config.yaml
n_layer: 10
vocab_size: 2048
activation: "swiglu"
rope_base: 500000.0
rope_fraction: 1.0
tie_embeddings: true
init: "uniform"
init_std_o: 0.0
grad_clip: 1.0
decay_fraction: 0.507
final_lr_fraction: 0.02
doc_mask: false
train_tokens: 139900000
dataset: "wikipedia_en"
Each number is 500 + 50 x the weight over its row's rms, rounded and kept within 0 to 999. Layers, rows and columns count from 0. Numbers have three digits each. The size before them is the row's rms in percent of the matrix's.

# layer 4 MLP down (transposed), 256x64, rms 0.238, rows 2-73, columns 0-63
087:477488548425468554510599553488553483628613477620540480539498544509527471513378486477481445495495400482492548463482516577489446435541561538453562475489515498500463535491469520510573548460570534
104:551497551509559516509552503502403473576439467491536559464576422496504489418473513489544484449541533534611479503455466469420445540563502425441613460442580506510538505518556467559574530566554564
089:449534499588514567526487442449470482464613478500535522529507348510483558492474402454497417428445500481506439534589475476417509545540449490469536542443549477489464490588459495436562496531581508
108:502551620563423462483494536536568492546477491545444493532550526548489520519487474417498613531563469552600475458513526529523418522499499425472555494582434430550419457521509465475475435396471448
101:484580407471528482504584444480510399519476524489444429429613603493492611504499559500461593435501481515550459504527533426469557490465495523530474425491541567464543481509486429495523538534587544
101:573504500493487581432534498484528443511445511501507507545576519367496424482449497518438453524567481478551611383528540436573486503484511490527500507496482484509514514350417431477434561469477522
104:515517466453541580516485591479435508401549508460494557493443431476492501493528524556537418457447588527469526533538614465473521557552402555516430411582553435549457497481495535510453546455444451
115:481505586513419473462478492551583526618508500519497536579454460547495517607414486575577517521541513575400484472437519521449507487426553441518576478510420533465557439527454488552524512467552453
113:433520548549474555507550472544626530443507453431442387524528436499505547558560511520508619432531444527528589508488513504534567459453540480493444478505447493487442532588543546481425508437491426
095:436542559555474508524536513503556467575500492541505504442450585472530440535532433511408508406469400480550473472633513426582580514463482446478550547503533491555463597480457498436479463498472433
100:457424481518437503496457542619511423416391544483545412551525545506517545498551514426510483592521488539485475476430498507551553472433473502526402503512456494542532640481470471491552497525543577
118:531485471456420551423481520487531474527480525531593435473519533507434464483559481437557576632558475613590511551581566530520419543524569463500468490545501453529510502502504442546469442514474591
098:444471469516537460548505417452484535459456546488417569564552409493433546534527587483562517474516516469587490510479550378530587490466438550522443499445394468536437516491498573520506522447414473
091:510571447515545568468380656527512493509472520446509524443504513544621448482560452506435485572502534432429509508524513574582486494442505492486559558438536530476438437535428538474505481474466464
111:580503458562476476440502490485497512638370499537401556488555500417494534516446498451438494578490405461565538546481538452496548463498507465544516527546446466460525462413440477560581465517548507
096:531540470561517447419410459481508484561468471517467495408439530476508492481467368525568513472475510419506431532498554481500588568516472564503509540536448603510500517401500502492461460377416534
105:448522532480548450474592561490445527498484511512577434462505526649502567576560555449521535410476550545509527502537455499508522356467536617506501469488499437449550572478498496447479496474539462
107:431567465533636492571508476453528470532543455469439490538431601573521444474510471570587549493513589480482417512507503573562473519565515516407541504473540487528481435472509491594556516527426513
091:549591555525473450451526485487523497484544492514524535468628488477543434506564444488560518401563473598544495519504597470468568438547486499460489558531538476568481514589528538487576572496605436
105:477578509520394466513480555605476415507553487447490520476511558509449525439503499454548584569505445498610438432547502437502506449514589515451579551508526468475451476534505382517599500490534484
103:565536457576506445515450512558571448551535499472518507439442543474568443431478553461588434407500543429466516528534453526531609450509537575436473571540518373488486484455483485526427444485486529
108:439543471590570523540473503420541483532514452477564413574423408571488424470455517458570453401494543480472475497526492564561535556482488513471444547482539496435525599507465532501395499539486421
100:452425467453495598477521565524486528529400549576471460534578457456516625584464436557519555494561390467514478479526488559474474461551479459503461443478557547548541501568485498498505377491509480
092:560529608403525482444466452563534421566475454519455491442472490579480533491457541533498581526570534513534410492541550466541398507518472551476453560490475542492509546433586569530475469518472619
080:482503474462461481548493424437516508563566438447474585424493480515521532519421496431535483500554569510586540503527471484429483436492520529622452461574464452504585452524575612547533499482597535
096:517492393513552445495540506522499544485588688463467457551505526477480510531547486533538524498463492496403520549460467582497441435445567525502413557572453467443537531551567511528521529427537505
098:517502458528504494541526458565480423526406511510481462405596628489575559501516563482460550477534528512539450429549454480437481501491545520504469557527506463502452514461477489363526411568590437
092:488463511466549505435481457464432649369438527515479537537450476574474494517492570521559502479444516464479497410487491576517472469575384446536464502428536442502533427452524512411486523489490456
114:538465457431457539535501523491443400432515504484475539491465528491516520552452597602438508482477535555583441458454470488454476442601536473491493475513615492482535493456614390519529550490424549
099:561500522491559466525399478493429459473456492535493435479560541526549529456412442596425560551537499462485466590473458454549430556507466472494417501431452467454502514580496429485402538564579533
094:492561479539501419434510453572491497591588434475481501467484537551475485469409500530421474493571487499518481469508477562535440526505559540462532477488529577437391566511465472464543555356598520
105:499470574400551491480511498593498583478419501541511554502523426492471557568507519441472450458529390511447511536475494487499463440508434434495483524369466571547518460536486469416454568461499394
097:537481530559533581447537537482490487540468483506411519479515461457461452436588473562477434491517431374383512521460490525541581537509423459497495423515574574518484591527490492397538474517469563
113:410531472529386480536575600458524542558515511477390464507404516514573539541528512568462584538522448508587421543492554501504523582490482445524450453543561510444547502560488522447511510416503509
098:447511470539436437470451581487447522457433457488429479479517503515511636528434462568446560449567500482616475523458554475504476552539519506538485446429548565438450527590462518534542423434487446
098:465472519475476551521417573491471445472548389438545493495424427528412424549497474416448555475496411449531478504512418514497446498493498457439430464452478465535494495479580518483470477342498463
091:523460488550478469471523416475533605505500516528624645552470473435497551567519526467564428477469563523399511503573570529450466533557531449494460490480582557560498499540527483495528570494543445
091:523571493381525520448552453534456584520479522485478514508545444490479537452454534468527497610498483497534446539430488501510391436504466492591451655479506505419542428445496495541502582518442486
115:397530528502427622506465478499484425517395426549554540556570568415479611525495459491526533436539480524526433497512509515547588543480430480435519471504581547519555529551511514488501435475471550
101:480516489488469410435606512518477519548547440451548530441415550544592454426423519473524530530588565407608520476473481540543480524529567494455487576499477442487395456451492509559517457469509477
105:506426449536522630419471533568439525446523564564462567545516550450552477554458570570453503458444401480577443593563513524517471501541510503461486489494473553492485466474538443499481443411421488
089:497574402450527482531478531555474517465522489517474430424509550424592464448479490528581548506517433475640553476496434513506548474471555480457568442500423551537503503395503545572561462442526446
101:525509433442541544526559507477375488491520602504515536533565441556499479522593532513448466416496443580415458474466511497413524412576424574539452533461514503450464436474427484514536559463521521
103:536439458390525530541440515467501513505465562493528550535506434621532493482498515516536496419531548474450448507512489558387461517501585569448414532413554540524573484386511502598503491498517556
110:504487547462520495529453504418476580494508457508490497398441603660510533419470478448479564496507502374526534517554531487494527555478543521429494484464462512441482423562464498538496406418490539
097:503538458465564436418535589542528539509498526527449522518527535452428478416507538534578452525539558447502498499517458467386434404553572431482437418460432548494427498497459463448565428548494460
093:548529448423470473586445535537536470583448538532455461414456549523418487475533452616470534444491524500445474520450504420515543543503521438584503495507525508538563408415578474411486440430501501
096:534558548569540450451536493404504392395597437478437429456473514498465494475533484470440519481516597430510554430508483487508549507474447475578592525488432427532467568485557497443469557480507464
095:512515411490524542533525536467406575425648516498427485472511511487499449464544573568471517539501555593555487513510426561458465476525534478496567465401527502545543414605497507541531521467502567
095:458543470433522569499576476476563510545476488441517431458458529592524456486493426602508555497454462490525459528532598519507475446506542487457522534522456428477474490612447547507510474367618557
091:467478405521460523582473475515500571554491558569552461457534599542457446514482490455485497508651615520552544545487478565463484470567566504409400547537529436448501488493452495489502546473459505
095:499502589503466447518443427520484555535545533524497482557434426406417521459376541517513417552554551461386529578484464489377449472518482509519489554509545601451469551517501511482483506459506502
094:529548482449403472457444479560537597573419449410529458529531475516504507443400532569479604505551459447566473514432451517544497484421535465545477529439456572460543396451495497494505472446509519
114:443620448506615539534441437534470513567423494480508530531519560491449558539582455491542635487520480519593496502522606426489445488486484456481563469496460503533542573560462434534467470480495489
103:526535513474543549433478472468435506538562453503510587520529443519507408484536451575501438517508528499427591550466450493527549567495454517477518561621475445534491454518544448413548610527419408
093:547545534412590477471530482519530387510551507438523438417492567554499409505497520527495500574526505458380520479494451507546535496493459521423527461564370506480536470465621512428496475512529540
100:425464558486487433490523457517435533409483482467537502467430573507477491635508567472512543455571539591511453483581410595501466502500511507495520397558536541408515493555583485552468522500523455
102:582547528428435604545484515521493528450532566431529383671457458434524438493493504467456411502507483541487517564387485534493518557425485503532471510504466476478540496447495425519478518499506528
101:436479584495513444591552490616426524590453473503538485496502529504441509546445568452483582466529514509474510450427450470443527472457523487491438416461402506484452539581541484579513381506462494
096:492570567452560545457507547481474467480558535548469498503490521577533522529566438565460535457479484469542634516576543515510439396511443554558562483569569450450487553544537484412416568513479556
094:560549569441476504488476567436548470479512572487480469461422453459505435440510531466451524578393476503372502475603513452395484544543551494435515547514556506512526521542547503489585587539507558
112:521489481426525486467468532513580495585517579510405511531511571451481424481489509595455474449462351498600488503436433447472500578453543527495568483469450529470582508572496517454500517512511590
105:458530578491514451519479523522399445502470528447503526497499448536458612622484409547484510476619526462539468420466458474499496446532471545506482473580358560531471567521519466454561489460483475
102:500464435552437474569553541574444446509478501553466487511534491528523577539454452415430497564538548600419409504565517380541491505571568545522485546492443525576500517477552428541451536531454479
086:541568538425432473506559448587449504459530424553480524564477492600458544570491485529432456436441492381511502512536526399380500501479430472468482442593521524560480505545478549459492470475480507
103:556474458493507492488558566510497549558506495539550458566529516405561501534480533487599443472467408540549435576435491580457539480493471423463497527398510515615456439457481523488618527432498465
098:507490617523472520518522417447492452423582467442522459522501507494573434500454508423496406395497454539412490506510470460576598496499413482557476457551456460503447465529517568452446539523417474
093:450552464467563473469452574437452490509492516592507541392490504617508620555540510542470558500475515463447410509542561474516487448467395621519550454487542511461490499572462547522450507462503495
099:473582468555514488540499521526451385503466422407483540444451638443514524526554537545432553499548427497612444513526422481553505519466510481546498492585492473514464430523567486513454455562476551
100:540523493496453514448552544605432557423440577451536504491579523512452493552576600493462535438522471586500497539449574491492565490494541504491482463469496397485479491564608501438571568504445437
103:549465576502578503498505450542509458573472591481440529497582452532543463439380455478502544537413443539517554467516515504564476437524596550428463574501515485483439433496479430489523516435606531
098:516407447463523502513477600532509469483589475557422516512462479547541505531555454478513430518532533551455455637454502421545549544477493457490479477438486457564525503483385471513452435412446598
# layer 4 MLP gate, 256x64, rms 0.543, rows 3-73, columns 0-63
101:520448508470592433558576455511475470545481503476497555508475376465467439497523504478422457461459395441482622518474642464509490527469474422444517529533496529542467492421438438523549527522461513
080:571417518464541462507464479575525555503530442483416510522555510521483419469511496490422495538491620584547519534509607387524561532500512484535571485423589513573445518478564473492456520585504537
118:399444505541489455514550442529571467483476461430556459542595510437518431562525525564524431443506453454503488524494597562534602507507361500482497468467533429459505541490500529602445522533521449
104:450467538419500555505381519618543608505472494443492572483486523497526490499499404502542486522490644505417402463487503481502453488595552498427469514561489515499501457410524486529531480486561509
094:508453501525487490484457482503445523509504513561435461590499461515446481465526542585473414561363546541429527592572479579444513543514548516489566527514515489645492435505433465437439517523470553
107:540541574499490526512500480507524519390548500506400563523511411498470503469533489497598541430479585472498587448513544431474494566380494444524534563573584494525452590452486469471444551480431504
101:480477659513518490542524556568461517480556547538525591469500446426433510482576567455460525552495551426424481501427465490512533526448462478556484436499524410523579455452552451499591495509437458
116:470448475482431536490567563492533474406502537417589423465465488538551614434525561418536539471561507467386542509423418538515498544476432533577546495536523538448561513507468494520478547434485494
107:544424446498456508454407598517489532471495526577429495582588385512463578429487407555576494523562471436466502475518516472456520542512510597435535519494491475544538562442506441518443514549467525
089:496468374553525469527423557497486465537382433506533490403520509528486430470501467479474504417486512441399432508485504588427407525550536464420530494489564451479550484464553446536500513411491516
108:463524524562543517493424515558489486433562485533478540514390481509514502539497417563486463362541569437433447495446516558491461487532517505463605580392480517523439559580462485538498511585479521
107:501543555505491523492479412482530515476401591549445575541520444436450445416470495539555580573507557529542450516536367423476552413515483512496512491462516458509543457422462557444553466513479573
087:475543457509531648462472564487502458468521511458503521578502495506563483429552427408465530447445506521375527494478488404469483551542441554526525519426532431558470455456592509566472470551447532
105:607515531487447491503495518502528496400474475463433511538605472537470560473485598527565451454459530481401536453497496449539417527486435369437519490551490490512470539454431566472449530502420573
098:444475474559513442471419613509503548580481587450505466499533534577504536514436428530533456517547486510563485465448466540434475542527485552570446553517503547616534455363501495474469592516455490
112:489473520422525531577456497577556593521566562547484419539550498451441470438535510576450548503519437374531490529470503439491540545507467568552474557534416517582499419447489474540429460471501561
107:518579531467479568465490567488449422488457559499577525509507554451512537488410556498450447681524531454428561557491514487518444489478508533493476508544508444494408385468476507485422487476542558
099:576497539473523425474379467492482468456504522529531516499608562549555530398439513505449520544484472584571495455551428468435538478494588430495435607566532496465552544507489481541492583504444511
110:530370558504594510629544416425503534459443460437507558515505510484578398542496488541489462394462517475418575526490551503592585540469456506527470520529521472469490469467546486506500513500506541
104:570554476507442521485465608508588446528482380516486468487496581417546447378451546505548464472533444524457460422476518539489498430515549538463452452477419498455540508467461394577469475480478491
115:524493424545461488490482508593566558426457478588478495490453513452484411540492567403468438511526494517467551515477521448498434507614466596506546565515548562420503517492453613516548462562547548
113:536533548592512554467456538479502499480467410529538486574476467489507520482595507463425449538485506447466525474533434567419549561405528495505457523489467438573519372507498459416369514492562534
094:484537454541590535485610585540484493407455532555540537469565418468446448508474501435557434531492512524417493542475436543433513440424476551458440524535583515527545514617502491475576487512525450
066:533500481482500580449528593515507372475519496563539487492514476450448495570486495522503483544523510529512550506554485422507553554533564415550471508476482513573539424472421470456421489614361427
093:480599513473492504624461489545472472531424487601525588428547510522506447450484525429523419523598548571516509520562564571547508505568455495601523512430509550492475479435462457520443506447495555
098:498451473486524540375553519501589504471434600537445533527483441479609492387574457449546443494522482493472497504576523421537475482560499468533502448456570428466541482502395456460458460474505559
103:498513555533550573577384492447501477479577501495454455491503574537598470442478468493474544567539528434495419594502486508570466431515454509513505443572405506493516473488556407515426426509585504
101:449474557505448482447471578564544493448498599588443452550527515519469480456529471532558436572419484475524426539591521421440416504504451504562489536437552472484577470445422489563542452465430507
089:436577538521418495500435529515407563551568522511521551590576553453487539548443496500536532563463529384473538505396584550528534452518475486426474510588508461517431478538506395483500467524505534
098:434578503447563522450494572492515553529542591520631525475531472510593541444490431480468463439492550555446462543506384518548499535547540485481409501502470452429550421445454420552522476484482490
102:571609486574484503547384479409486530446507460555446493485504436513398482449484556496481476584544477522515503457462527556394545464457524543464586514441527596502481576550553511466423499518460491
100:515564509486461451576486465523570482450523414481445497517617576526563422464531553427482508459409502507502564513482515446514550462529527467541489558518521563546579467590467415485416454459437592
100:589503625450461492478433459544539579512529518494419523489503519549444488509461538475465542505478564512474633437493469514458537406407473561504549546506524483478427612447472538479518437526417482
121:536512470499531468475448483532497536474456458564483517569480409487552486483546493545563546537506507406520446416612432511525478460448538572415458542477526476459390584442492569537407417442525465
098:542420563485424544526552456448576497481487519476508428435486436410604530521490538565504568570551495451566516456542449429616457466509484511554474465461457563562483512452483501546490591556473439
096:514512532473436451457494517464561587472480428468529590469489572469485603553523568536501588483443525567459489466566444496496462573455487502482513536393443543493524507463413532478455587504509366
097:461542566459475489419548509532468576446447525510514462512400477474503544398563578530599505556591569516544424500518417413484527525466533491424502594481471525525538469509534580484459580481462487
102:521520524485517506476484620544501561423499505526533485498510623489502406388508478448538536564474482483471455472442560473489418542573536488461546499588393449503460544462474547403561458453438496
114:471536436465507516437508529510527498410565496491533452488432481437441574453500463378534521512437496468435500405554498443453415565589520512431514490418434517452417428485515412476497540533535457
101:483521508492507481535531562451570513442444466502564436511553436473521609474468491509446586489581561552463534518476458554540468526538460485400505518626557549512571416478476424486528511518370492
101:447548595499568526585581430552504461513474531504499503584605477523522448536463461462459548464516512525575435526492528564459504417422512508559524478365566514500419507494547440489532560553513561
110:583557467560452493466450501457558474513536478571519467513572407561497509472395500576530490497583566391474459538596465525505476467413549428484568555493451436546463500519455466437487498540425527
100:502486502475465455455495432495484551408499476497471524509541561406466518451526539546598568548502531475530538553471515421476557650489427440517509592510389439444530516478525511510545460494614497
120:463473484516473497526491424497555488487556572540496508587539535531477404561498590594551442500488476525595552501398481534575463448541448407530505494409527536592534566478538513424505502588486486
092:489490516499510549486495546472477378482425515426382460564485445497511479385562478450461438459515595512416521549476497541579495449512536503541525432566537452439459549514395467501493555506498581
097:433515449520524579447517507499476458464568507508519516456579485471550508517441453420465474501455450539466527427453489529468532469416492545478545422442461333422534579522453423505485565542557574
095:458438516551479511572475447468477360496406442457510526545529462469485455438563631600532483519528473441571496555446517443543367516440485525534475547514500511504516519515445502482475522525587513
096:591538475504456472461459528499544599502552462499402484446449566503503486435603514491500399523527546558579452539510461535466523510581449533520534504315466442546488530507460459487457484496474517
091:479544628431537496507547487564452519474550468436511509536599441525429423508477455525426450481554488468414511512533501500513520598505502508466469502457551448510494524547536439407599365531519540
082:537433517477355525456392511541517468468494508543530411529510470616494561484457477493486555518396496462488451448441488494567474582517506541570553493485494552497418479540488486582547536584424494
106:421568472534484483542459460578402523538547534478463430580469410370407464435517548531536505534452482492511456629509504524441443478485526488499403564473524503546510474544533441505555489488515556
108:382448565466414569437413520459554455479579506533447406521556485483552469431485428522463529498462512452587502531474535470534432487559499460431525504495470416497489545565525434465510564507584559
111:470485486486450445467443452455474518512470517526509535460475520364555508434489478563506552577478495513431485488424487589513463447488522376476408466539384453559516418418565487561532461537515467
094:469520567522610411384523471477526500478430518539462513505506514505480472467554464491461474559434529462512535430448523562517472584469472594511514481531382419434470599443471579561485433504503459
091:537473495432521511539496481472522525588516513500437439472476542491469505547457389464463559451578481460535604525399449593456516541432490476462518421605487502459451501436490438467396506531410492
094:550456496516466377550473516581517472505380446402565541502457536478469469515514583497517500569558517537441510515439522471539410542604478569559545542544456601522456547443497499494484468493571513
109:540542451555557529515519521469557474506593520472559567492484524506492542406387531434581542513571475543441474564442569513447556522491493429516420582524542438509520539528388502467447543511551575
103:539509516501510500502459546521591406445534642548514555473489500523500524497427486612544464505601451495560444558501591444524457506391567586482542523524515464525464451460439458433496489529476474
095:501445502596572482509530459395535494558467418432527500584495524608508423488497548509563491540485440519487480475497439504481575504523551505479487606550579467527517560496550584518607446584529478
096:475535525528532453508567523504493540478425614440590549420497465485509449526561528478524510526515569535422414513476492476470567460585569492586622433496546412459490537490527460459511602481470483
114:493522503493431547446547559557427520400483485514548443503579460452525440434454514484525526493485550489412478552461470591572519424609505551480429585568424393464496511506538441491510492533450531
092:427557507436518524460522485530491503504521545555449465544400380437562527428477496445535444510553519495410482550516515519552537539529410402475460591438483478504507495447514581551420402475460475
101:521561495508474481560529553481559514484498459541447517414597624420510480519529534493466438472536494497456594464534464538622427560605483521471425511546465495517509584464519550473501383498522493
081:459532517462485493417497544420510531534527590551544487420554575483530545491435462493556567535430480529491493559577536505514600390498457552392523535542451529550458402445423530539507528463509541
102:479485566514486478407598525526475424460495525599486413509502428519470453494589451401537584470517447457497499458533465477494456536414512494463456418513487480448512580564546416474508484620508533
103:496570520481546459514622531545576490442416542515481529447529496416518533622541583493507516576489527464521601537572507416508420531503534543510533560517535478489453468491481568468583600513508463
100:419529427472494475503563510606548514488427604494556460404428501453531618567529491541532443521532522501432561505500534496521400472416504621471526464443549510472540460469485543544494481515462504
112:480542531543546466562550410456532566429404525502607501411504518494533589578546577430511499487492374417472480450463543484478528526446531584451471521512489473538518476486550553515484531427497569
105:528575579506532514518471502484482511583455460520433491529519479467528471465526585556458460499440543563432496524556414592503425496551604462615437540502575542479532554447457518582454570428496493
098:495480562416534456512603444491516418550411515504527575551494526472473512445495540537445499608538586472516471527550478506490506583499461398583485500474575485471384424431476468435509514524482556
096:585549513569448499509416568399528553362519545481466488522493388508491567463523516516533490424501502477550395449468501435522566479549507540436514547454492499577482571465489465476569461575481487
# layer 4 MLP up, 256x64, rms 0.485, rows 3-73, columns 0-63
108:598460467540470500457643414516466472533558495540456371506452529476505508575484525475556533517498515548467577528495472460513421419410496512567570575453502519453458449462478497489436512589484491
092:596371540481503408503511550558613564512524492520504518459431475444555601530544428513531479500499561526475449438523488458450459547533591533435533510540561489462564557535556513581532540498501546
100:491476446509483526490448466528469583434559437450532474493523550553467474411448446634432406521569487450467463451439589542468467482537512459436539554481476451549568541575454464498511501553469405
102:547549506448599476617495557546481530510577609437484559423524543490551535530556530518591449537521461491514582430526532489573469461548392490541502476450527560535578544494517494463539554448516539
106:595463507439570555572449509549461598471495480572558484488464456483443547411501496409492549486477517516521524418583494377559502530441552496554549545440522447498506492535456462580548440541470445
108:566468418472495448450490585437490485458559511555517457518560486489374499521576495555510529432427494439533586388428501488491564544556453533478575413489523529562480564489506557561521526519436523
119:459428524587474511558585501464582494515524603423469489525531469507544594480424467578412465574570492446433482489539451448454463482410478548492547430522530450436544502466470520532473515458453418
119:562474529457425449433420463454495483573462459439483509493524555379490545506443508457444556437424516542454556588456504454484402493546504563473475519543521505443461443504386518445522514582561529
097:407466506419495483543492512557450477388533481384512456563509555550470541414575424475503519511451521467509450493467556490538469493528508607500596591471482478467518419487570495547582465492495572
093:603492536503566542386497438451601561533589451515432552467423497532491542531543512497482575493516493500533546428515514527463557480505503426525521564602529480412454435455428490568496569467530474
118:456544555439529409504526510482554420546562464569530502451510568468525540483471513553451553467431439472403510514472535503453450595511540557434556468433520610443570504525567473535441522461600496
117:619497439489520531438557485436524438547431436481501484616479557512491420564449408474490516454475536537415529565470528509543463572391522540445481420546532541462456506475444507454448478450531472
095:455582609486447416585475460555565497539490536543531451488439438500516521538528486447459504567578529495564411593433478474401578466513539502479483492493446508552556477538514533474450551566479597
107:430469441537460568442462494481529456523542457493532548582407470489532524540518555430568475605504474552489589495443478463459561468472546447498413444482467447497567456531418494527449528456415612
103:472529537456519546569481563532448499490482536454533503597500521478513471492519569357396498472487480532533556488475454473566375431490526510509411478439560447448416448483442481442568456521546437
103:445555490507463614598457550532486498447463494473514596517414549515532518410456539583479507531515457485485484498496547487442520557504500519536594495428467575505578520474523541616592471511599537
096:443517487387564498467486508525492503559545526467563479455507528425470495542453545545575539434546464518536444555473562495532495522512662459516432476521505575576472447566575464492445603480456553
103:536457531455514472508493457490453438426471542468480404443414543553471524492487485519519593492521528391458533434471559484457526531437589471497493473553414470515504536572375534461483411488425586
111:481590510625435517478546453420472498568520507554451468515525498486459478534500586493480496633525538431514417525436505466429531472533449481557434442436519431496577464452524495546468467454579432
122:585495508552560473526427567378494524533521536452462523547462493540489531538485425508440510608505568400451499422524458461395464453455415534513539446428472481543411496508459491432507544489453509
115:475422493519449522496490500513498468569417427460502564491530540571497462567481454471528543462585516463559442473445613490451384492549495503428431492499605507442405564446518456550511487477485590
100:461559484466572520510478532522450498470536532529439551543475487538550357507634559533491505545514490542533489531464572417584493454467520538453549518600533462566602565539564501471512483549444550
091:523504454540625549576540571417477560414579476484538469490577460550470541525467390552533501522514493561388504418521414466530539542484498449487441515563545526515510446481494554519513563491422498
069:568391483496508595479546473508545441482526453548411533583445419439614487531575525480457500512451449534555518497564585540498498511496569504634485496515531483450450445517521519552496561566481515
093:471452593527450448541525413450407468538539488446508501582588540399491486504474393432491538494477522549470451485569518530476546528493482531487427456462537474421527488581555468578591486571519549
102:536531519581537468468512562529556516538494565468496502551476462461510591559414534487498413506414491584441496496537464520330486476565537462523439491447430451576442485518474473461533597469473532
107:536566519576558544476469587502532480512513506465486410484494480536584477524372452465555570471536547533520414557425500454426522513439515520562560499529472418434514515466408503516575442415492553
098:465503470452465430512512471593574516443518522540411493492547487552483458540528440518483433496519523402565517517576612489492551454503445490565498537449537612558455595455407470438550495507502426
082:592451431472514522569523450416593419526515482517532507430476548443522570421516411551536492517477501487508505485601543526523505483519536469452534628483456483596512462440579490442544557572529486
095:531453524439467474449497451525472628466527444524470479466514500422547415440436504518564507439565519510529519523469623556520523466544564586603539452518498505515514422580495448483461530592504574
109:527453577547530442556431526548459491533528554587448496515529474521555565477488517483574452530411568526563537429567432510562488419589440448453521383452428472462484447503492496508453548556507447
105:508390558470508521436386451551467452561489470483515344556440454421476580466521461496426534483483476505452462516518516427469479523473551565411487520538457532525443528534517523526487407561551490
114:548584482463515452504491475444476573517491562448519438582437607507455545542546502529482519543432541423493507441492485450485495647474420444503507504471583542417539471541591528444466459457533449
120:592504494533445545593409466489452445488486475453414523561526499519520485430472434443515505494532448419436449564458440478450480533537469494472456498562454431537376403509580460513545467571506548
099:461411464478450560493491535501475459554517558490533460427428509500514431524530428506495580418450413481550418430390484405494532598480482539494546587452460539526560535400496554503530526482505495
092:455478481434488440462417483505451437493525481497527483487362464512496409449478525509437464443442527582463515556503478529485497564525428503578496490485446496415375516517386499523457387489456470
091:515527513500518400546553489561471440493412495524426515585517424504480449541580426539552462421464454471413576490464496503475458456449488447451582550446442465462509545599493487531492431404475550
120:546490490485549461480491481430551594543453469583532507455549547428411551555422493500541396481519506463381471475558497468513505523529488568503499516457536463378488498519468573512519567385464429
115:538486500473504602534460530466560460468538527469471562601514431538469558454502469426453503468490436460503523487524366516538534590500414555473462436519464441571440599527411531510501446550454454
107:519498422508560482494494489491509502487379466488479426437450514487506551603459541471535531538646504564472456461433461510419516477423471539544572476500466520507476462444619502484474593541588514
102:441496485408478499452437443508380494500469501467516495515452479439459517523541558497432598451389472541410576565503458499484450527544486501425475496570545435426544526564581439504522457564486442
106:552498482488456470434576536478628510564532437551447506574477493413514495446584448505401495549470506488531507443492494542494550543410493493530599504518455434477415592441470517445590454494487531
100:506471471505481553397511447399557519441574515546446525507500545464551536445550510555507583554496443504538371421439515395476471452537497481472550597557512500510526487502531430421519467539574536
114:547494546516448457500514444420497510491452440517510556443517497528528579466572429428515504584534524545517566507445569489479428456484611520548475454547423594519511525506591391445534532604493510
090:437498486464430581481568497449539489480531550502601485523531487448540440526470572590481553464471510575523485469538523454522493515476490498489578540466554381489516651472505512482488505502509338
076:427522511486532565467519551609507478520602533498498498555496536471403566559504530321445512497511495500460549491443522479432499441516505506568457500479533457491572551519411477461417504525586546
093:474472448479369553528500532506466462464418394510517506441466564374530519543558576473464514386465443451454557517508504501449479492475498497540517522419405529434454449572426445507510488474487489
083:478541543484450482499470464473593595542493501540506543546575446573471411457418498407495499521506512542513550505575457514572529550554501467577441555546447529578477501518494472476528405549394403
091:451522544414493543536470584513512492443546468454398555500515504588487436470406527523556540634506552442512399473544501491475499506517369520599520551459494548572495549454508514519459482475514514
082:419587490472537437529555448527453601505484516494494519527579372482526524477546560499534537603610457475563604468524539542477527465552556428544470474442524495468465572533504556488544429476488509
107:540552488430537533546513612470533519500511484466453610496523582511500455518512488448532465427560531511543547499416560398614570480533539452433505547518519500588438469461606544477526527563466523
105:445538486509549543551533524520526554427502505479522536431495534467492490524407432489480492542484601446513516477601534650487542470546595465413532427535469539527542578616545498536510524525532445
117:417485609577577478534487378468454456536505538500561544547564481581444459451566519586472551554527587500472454580442527433509439505584451496517438522559527498545476539455543496476506510503552512
095:490512531502492523433434459501404375598525533541511522508459497517468478496560530484539488549517428468509603557541586559494427552388540536500498506592437463528503511492445393421555488521503460
090:519434513570489450615486477498491502457467438558497537516452507532442422539574456540503522341484435538495465511484521489512492519487420446510452447446491550566550533436423605494573470494416538
096:505502483512547556562510483341413524507463498512570454560472464450473519469436516508518459463476444581572634440463506428439548614489511403515521464553521445512480523497453480547520511473472543
101:442466447554577371563452513493497528472433495482529598483477469459484538515535542554407510469472373532528522520545446504493448501462572520482593522440518515588575526482553526491544588457544559
102:446548455511394558480464460688499589440460498473480462509491588465528543478522521441513560526484419493501527463516550471493566399463495613487476513504524478529500539536509475586473464488551450
093:400489571485522498488450506431512475452521374466448566470463529479530536374429422452485544601464467502448487505555556506544511562502508565440506404521469444547560504450520513604527478525528498
094:510609493557482488456438523557443518429460545512495434539519535566431479466407514421588439451471523552508598484405473559448542511484485505561490485406422474453509522587500545511449471467423481
108:508582461432412528536495441452528485543577532458464463449592547637575519463513483477587546549582492590479470528486568493544478487503460518479499390504486464455483457509551485531582583530484463
095:557487528501474443622441454518451514485481584419485575613514435532490484531409442603523419510435457436495528480442556502463437499500495406521499553540474580553498518452435547521511495540457500
088:493566507589483533517529462529512459518554464622531474422518485566428470489518568472523384416443482487400578453457501500552558476550423483565450486482453524607423521524525478559534499522514542
058:472491454503477451497510415410458507591470442462473431476523505459457630520434505491500515475534483480474575583484555432488558504508412532362572591574513552510510423443467524494533462516516494
107:478555585503522554510484438506454507467541502485537514551458453548481535476522525500442566605590441436526504513521528432441422536519531491504506572482676482593475456519496461407461542468576483
101:416428486470513602465490445395486507519486531462514480598553440554352522530536504559503434506531519435575467482486565462568522523522517521435559500458496545424521504514483575450491521570588469
094:494483485544402486535556484489459489493478496468485424504447471458473490500540442491518387555484503574491475522526438521515514496474585504445457508462601445628547460425489368420587450536442541
094:494485496462440560438404453522523532479587607535485486605476509468456558435471463411550510483508498517542485412513515501526595531493464538441532524441466562511540465480421602494591402504547509
106:500477541429474510520392500473493442586459454537442516516399508450560479557431429484482517476454573525469501507449474539514397491539562604401489552464462471425451532485532453483392531482430475
096:502474597526447444548482568571515482472490542439428431578630486573469604534453424495474440513585476493565522498520510555518494539404543543460511465574452491549497519498441477553568500514440481
093:565489526427584504509535418433488508465497482479504463553579521530489517509538511588499465544551573531514491584534447525575476454546569526535389521527532471354519540531551424476459468447415435